config = dict(
    num_hidden_layers=9,
    norm='rmsnorm',
    norm_place='pre',
    beta2=0.95,
    batch_tokens=32768,
    train_tokens=119900000,
    dataset='wikipedia_en',
)
Each number is 128 + 24 x the weight over its row's rms, rounded and kept within 0 to 255. Layers, rows and columns count from 0. Numbers have three digits each. The size before them is the row's rms in percent of the matrix's.

# layer 4 MLP up, 640x160, rms 0.155, rows 75-115, columns 0-79
109:163114132107101176135155108115113113140145145138164111131113113117135119120084136169153123088143114130151139139123134032134090116153142161100137153146106131126077106110138134153170129099187123157106131140117113143119138123103126136112154158
073:170140113110152135145110138109104122121142127147060144134102136131120095080111114136139149113102158164145103140131158162113110124175165131098114133104118138104147105103121100122185144121160185105156140129124137148091109140123133079138101121
103:115105163093199190117159161108128133143152168165130119096161121138066108154108147148153108102089087125125171113120123118124138139119154156147173164130082129134115133139149129112104121119161118091149088125136152154123114109119138154132118103
099:143147146153112134139094169150117148131130160066120100137106108086060136131132122123101140159138126146164138109109148145158095134101116150124123128156152077140101127160147147098104099130155166086139123150109130159151140141138158131134138103
114:132128123148103157122120117081108133097102107145121151134110162146156108126123078118125121123135160128103133117106104133135120168122172128113096143117124090175140102111149112107127113152143190113119111127144181104152112093148106110163150160
102:141156111150160137116120112118137074145125103120104096125119071093119121116127132122132103124094148124153116185131166121124089106104135135124125133141128174103144143150101088144185147108152130139119133114098113130161137115146135081121103118
085:148125150171118131179116133080176142108164143126136110083125144100166120128119121128140133112159173136125160133167119105113116085166099132130137133161114149141136114115145118099104128162165128125135168128144089130215130116145151136112170191
095:094119156133138114135096091125106101102128113150135120124131147102133111142115123132146141142141141108146141107125161082119078145073120131078164143099113114131136122083134125111086118108168151139120160115167145144123119092160073133084128118
108:153169132097107101160114097154109131121144104161119139103076132123137105122171084097136153144123146157111144128184136127126096160163138116116132154123112122134128167103111116115087141136159125114152162134177115114086114153178162159175163151
108:143128123151163158182133084119079140130119137104151120076089081145110106137131131156120150163101163062104145129145138126121141087082102124098141144131135119116118099134146158122153132114091140137124154152114112084113115104147082126139190131
086:135135110094083119113152154098129140128127139172108152144082150106097106077139093094121109145123174093129124100101132129125135124137128127131119168164157141138165137147148121127133141126143121101080094163118129139156098126108128124128132141
111:158118117165077118098074151126096132102075127113089129135157170139094123110143123106101123146112148143121152130147153166104151134137169087120069133120119094145106134121139167137146119117145157098120128111128133159124137166166135151134120139
096:124180096114151118146119126112103092136125200162170137123082130115068151116123136141112137111148141113139091128131168104114157092146076116129129136151120115137130105142158099136118171142143117094106120094165082151134122109094139140137135133
096:115139146093141124104099143091167093121161145154110128134110085105124099090095110131100087141100108118147145169161135103092138152131086133121174114144138106116095165138112183144099073128117136137113121112131084133148110110126123128098159106
098:100110136139095155176139140144124102092100085123104121154091149119130148088159130127126133138149149139071160122118129147127140096118149128106125141146180114150098140100116110137092109116175125111136120078129176116094128129116159127150095141
100:163121144130187125141135131102140160106123168121097122079092099121099144165181144155123128159123144157130169122164164147137071139167076080114111153077126128129118089124159101113135145164104114114145109138095122119125099108117127122143103142
102:139157123100130141147115125129124153135098126205090107127139136109139094086089106102153108096132154123143097140115171115139082107113126140110122165100141080132126126108125103119127131149140125112109113116117134159113099105154129122127138137
068:113165112114055121140157120130082155117110148111088097109068125131069127145135092141117125111146148120094134140157120118146101146126150133091102159139131140153137079108132106166116093120174123072072127129112115092169139126120165097148137125
105:109110174141157084102074083111138102149119142124151096103181140123111119079150115147136178172125098119147143128124126094102080145173100130107155164152124117146152112126111101148142118103171119081144102121094128099131121116152156097072159129
123:130114142140076100126126167121103151135117152143137110147119125125170125124103119135099085156090128100134153128098127179107099071131145167101130137134160072113114130102135154138157098139100116127121141118128114146112145106099134138170133174
038:142134117138119168138113124113096113122128121143058101088138067131119088101142096155128123113103098114130155170107115085140074135171115111122138134170100134129123140082148152135110152107089112087135128134127098108141124105140081131123155115
088:136171175118111120120146117121131143122156128126103126086132161136111104083146123134113132148106134106158095114148135112137115170104126140130152133102096134172136091179148137157120107132108128137079155138079096125132156107135137177115111150
117:123141098124126107085110108119103113110157071129124113149110108096180159155113120116105162143078174173113147139127146118122092163122133116107111136132126051125104139100155125131132091133187136106106177096122134170116124106116164105169148168
088:142140127132101126151141096118116083137164107132152092113123091090142155090119096137068062111126149142187105148122103101125109138131131137112148122131114112124125100135152123134162148118134165132148138114132127161110165158146101129104117123
122:140102111150122130129142152148142167129142094176113115098120135145130148108157160176108111131153156125098125171162147152134119100133162163159124119142107099139132115130131102138142135115132090118117159107126087136151124132127148108137123121
117:165073147095172142147120107124126136136094124131145142135152125119163084138153135133089108129107156170160142100136144136106061159144159127108148162119139092128118157165142113114186155144108126120096164103082156080137115113134117123134195134
109:142135141138129114144152122145150147175136170141131148129122131118173129089176118157136148127139145083130125106105150099120151187129147128086096154165148169129185112138153134168105164116115114105139130102129175181104090127117112141105094094
049:151090145116127133107100152126112169100116132158134137126115091165119106117122067162114141181089116129107126132134116086165074123116113155125116174160122115144149143124147171133105141169170150077125102112122129123132138134091133102106102098
121:135118152128079123111129096104099131137116143109123105135096172151157141088166151182137115135108122165152116127135106151117107153101156115084112149161097108147104102133122113156137147120143160141131119104155128130128134142126151118096151174
087:115144173154074112146168102140146140125130134136118143104151149119136089139149128094120087106145155104119154121118146081141102126117143150157124142127132166117146122167125166158162121121136122140103139132105091110179132088089148127148093102
115:143122089125097131126079143128102129096090158119118138139136143110137112118121117121110170101148114171156119123126098108172120070127135135102080141127173141131090152107145099111132117128121128100115109153128089157148100105120178112151128155
116:136147111122079144120144095149115108135150105099115154105109089129117127123146105131171145152130097138128143131111133110121150122130156105105127156105156143138142109079131137129083161159170128186130144111163137186134141114143127084122082120
099:149175101119143155168150131152138144152121143156087133110106153112151124133192113170138166147124128144115127114147133104142141112115114130104176107160151116148134138143142153113117100166115134167165154161125099139178083119136139125159113159
107:111124119140108123154167137157101148097158157156138116104131103124148156122167089125123153175145163074095150055116120143130133151112067164139179121148118162170132116119130164125127136145133162117109148137135117137113105142130139138157149120
102:182148116113089152158127129140134150125120115125128169150102152117131138155102131148142116097151173153142146115168158075131107140111138130095143119153156141140117111127164121129126152146175141115158110139122146118121126166103128114130110124
105:134107152124141118125126115126122131091088119069133128124104044096149143086124127147146132090111113115140129161098131085115135133114124121153143145124128114130114106099128149114116169104118133150118150165126146089150127107131133120140128143
073:091127113069157148151125142128137109096141139125132146110135092142208144116149109158150188137130127079152128123141144122150114126129134122146128130132120147109134105138104109092157124143099131126136166131091086147070153129152136132146147135
118:130099133136143133123119103107121092090135139119139169117158128104085133124121084138137158125127106150141098152127102129122124149144158167117107144145124134084148145165110127094094149161124145122119171142167211097169100149158156126081149129
067:129134131100156150119124098117130099129164107152081131110112074095169104126143123176107112079101120145133127103130124129154131125180138134073149157143122136148142151124171143165097179138137135125130158131115085098126101091097149110168100090
041:181161119135133121150109125124101126108123094141102128090096088107126100148128084161145196114110090118158126123142157113113145150122152126105116163109102131112097133126163141091127150136100140091111147097133099128163086129119132070164160144
110:145130116112140085145115130130163149075143163124130108091153127114142116071099110177155088178136107154089144163089099134133093159118141145130129145148162153166113106108155086123136115109126132097118147109099115124156083170117112086066120129
# layer 4 MLP down (transposed), 640x160, rms 0.164, rows 75-114, columns 0-79
109:092112088124123103073081152102112165150123096115129149108131118094092161163164176136108111135113114135107140149088112153147113117125155092119130104102176138104125141153121170078133160130115102117101105137170153160146124123126119149144177162
072:118126116102116143174126125112192155133143101119127106148126133109129097090110158099111134155151125154091089083153123101112140138135136157107128114144113096116119124129109114167150174142128146142123140137122136108144104131106148131149114146
101:128159179113157134136122117125110174135104101113132090117131133149175111186130157116131124118107106133167145151134084161095173132102132120137104129118115103088134093094103149107112133108162126123071126142110183158139074106166123125117117155
106:157117162095137130128085116149144164137096161124136111116125080092133117138147176125169127162152108130146123136113158155131150121135107087141136101129111141097124141147110108134127100113120151151150149129140148160092079174145109101094163138
108:130107108159126122152156143146117124138053107112112134136141121138176101120164105089118123129125120161138162110115119106111170107124119089115123129112142122126151121202105141180137140124126143098113105119137096096133138102113098143116113143
098:114154131076126161103130131082155193114126096135151128134141143127094179145161134149144132148112127131137141136135077130134170115124119131107126137104148114165178105115145116130116100105141096138131136111113140127076157123165089121150124153
090:121157141144104120144103168135100114177118132165093150142125132100164155133128121133142124135155110137096115113122068121167126129096100103119121125066131119171130148134130141118110123098107147166113175087099148113167084135170092125140106085
092:116120132138117144139095169139135111149129131154081179125167168096162130117102133110135118151101145142098101133067119109123130134135147142118141088094140110163159170114062151086110113145127133131107143096161169119127149114144084145140098136
106:091101116096122152133124134144109107148167126161124165133156134113132107114160140104120133100135128141153103188166159142106120147137141121121113146051161122122136107118114101109144139161136088147153109105120136118129125175116101152129118158
105:143136158158118131127124140123145126118094138113112123134110147164122123089119152099114093110109112161117112149128129171085200124153111101111110147100133139090151135125147122140113148185100131160125114073117140122165142135184069118101109148
139:115136117149087096127113131119082118139152159182128203138108121155126114174131091139159157165117135130140154124138119125165121112127118109130096123118120109086125131082135123149120150144092151133097152114154111137134137149102126166160150169
107:150135145084115074102148116123114113143151131128162169142116127118153116077101113126119124130142169118107097094150151107141140101117166085119148127103102151100105125151152128142147151139148150156167117149126122143107185188165066157116179123
098:119152132115158086118149116133091151129131096115135134123148150149146122126161110088162133101148123127197115118084119102118144109142128114106115127142137144106119128136104135097144107082138128159130109104086141078119114112153102115096129098
096:128168090093080118140139167177148127148131157127167141123132118143087100123133155109126189141133135127132102138147140137111106150132118103135152116098149132098138139110103109130093098146142083165141083132120161113124148150133089104117112098
098:109155135131114125137103200144097096144135156135150128123174110169094122112121099102119112141115112157197096140130124115126134107167100138106139089116131153097127146129151152139118123091092099122110104125129132134139167140157096155111146126
099:145140090161151154162149110129123132132120133144162108105120092129162115132137103130143145166143157129135147128109124161147117132090129094091103070110101146133125116140101117092149145109069136102126159148117144132128056103164131114131120109
101:127115139138150163142112155180112132084111156166118085132112069146094136094116104146139129098152155169145107108135115145153192146119148114118111119093121113098130189101062126104120123101105117155113118127141158120142120139164148093091106118
087:136185122136175083140116135085122158107139106096108160121121157103093126136120142091130116116084111128139120193134124144162114142149159138090147118133099156153120098162146097162139121118135161161106106148160136139098103127119121150125111174
110:087112135137154102118133141103150155118098151124154127144135105117167091128107180121170138151137088153139116160182156152169130103100138082142108113151125144124124121117110125122131100095150135112091130141126156111146118125170120142158105178
117:105126116167121119130166125116126151133110136100113119091134142165193132124122143112130178089162184145142109130085101106131137123113095148134175173112096132096108124156127130113124115083114158095122109097118147139094129144163146153112141116
045:130081198088117118136085163075111108086100109136128136158096101119123141107102123088105153102125157116147077147087152190103149115132145126157120134136144110106102129171128142104110156095081132142121137153117130128134155136134097085131120136
098:098091128128149106127120121136106132130108133154088157176099090142135122139143177121124157135112094109125091128102119131128104128055125124109097115155089124123125112142137108142099165087135092124135126120133127127126222129097125139143094122
114:150139103150135125139113163150125162144145109134164119136121109151150164118117128125147113142148149096137169098203140173128133137163125119134098125108086127091136089139108161122136115109182151130112159148149143139128138113098146122113122136
093:155116133077180133133168174140133141107118126113137133139106090183135110145127128108109129141164148124124135131156140124145165118094121123164098105110148144138148127090119120116150126149101136099131138169144088130114114111076134136120099109
120:084095137137164116150128127127126156139109141153134135160116092132121146112136140153182106161128146085102127145145157164127148123105141122106099131122143146124091088127105157121119159137110126180131171122135148136182174157107139095127160098
115:126143136140112152132132146119154107070133174106152133094126114128154150149090178122129147094152145128126105138134144114149180168176147141111154170142149137116125173126116170128156095116169128116115086120137144129137110133104093131110117125
106:129111137117089123107118149100155158133141127100141146126075123124130115104175134121105121107161139117131162133168106110144160127104120132083128133086093133140144165124122168154125131114129146140128148147161133144126138147111075152156126116
052:147141109098148092130152107151089190151140135139138123127119149121126101102084132116136102109106102115100138166092122141110158131090086087109140147099100114153118137131125089115129083122141115110092149079163105135160103178145122106170137148
116:117072123147104147124136141088111154149126174100066124100135135145163141112127131135122157125105178170166116138138122145121140112138132080145129126041104103147172127156112137138116125118112124149164114168137122143113098163150076164127158095
091:124075101137132121136137128128124131125093152100133152155097104126148129109145148099105108130141127127153136122106111107145139157117106111113123125154140111111122133136137134161118141083145115125104134136155138101137190172169134117128129135
113:138093082136133154148123115098133173090153103136114115129121140139182139114090140112149137088137083141121097148113150157158165122116119093142129112104170132111131169151132122152116157093129168129129133097132191168122150096135135134118164150
115:141120165122119097087137123113128130086130135145117104142124141126109122102127159114156113130125124193140105137141137160157126143131123117160132055151088126137161128176145159127107154152115161112169097127146120145110154143105126180124121139
097:134116146135130143131115124149098174140128087131111132148159131147167094124120162125134106115194145144182113120149118146118171136117141124082101069108122094117131114173127145135181122084133109110184121144121157129106118097137091148107135163
109:106142118141172103096163134109138104093140049160122135132118099134055158136117111109123132122105087113144134165135117135160161133139140140117152110116136111139161129141129163141128116078122106127117098086157135115118122139085119119116137155
103:081171188157075136139117131124158091140142113116167143129147095140158119114133149113137106163106127074150153140099118091139143128118116134104142118124139169130156119172112108159134155115138126143123115115146116126097088157162107153155152115
105:114133104144141141121145127132121101100100118124142079143145128097131146110131151175180114109082143108126127158101113151158132123127114105151176113111130116149169129118103119163106139152125130136062067107134105113105138157112120070133129147
079:125076152119135183132140132171063103111117115101091097120150123144143110125129142154109102188168120155127137109114146114115109113140119093149129159110082107083108096158129152170128126117144139123140112100140127108148103148150128108110192144
116:108108123094119122132112092153081135054095105116113131086148128090150133167130128126117128138168112132154100123075144115152141144134136125108132098154111160141104171113078147115139133097128153155100138139112128123140124161127139140086120138
063:137099117125156129170155179123164118108097149119130089139124131112124177137109124156116105131128131125140100147131190115101139110142136106153126116115113168106141189122105143102123111160103075058109129133131140082090156088155144121127098097
070:127142153126137107119170129134099185118209130083151109159154124134188124126136137097102126138131137116116082155155142150096075171153123110132121116123184115143128102154104156106095133098098146147131148089129131137134191098145119148116143126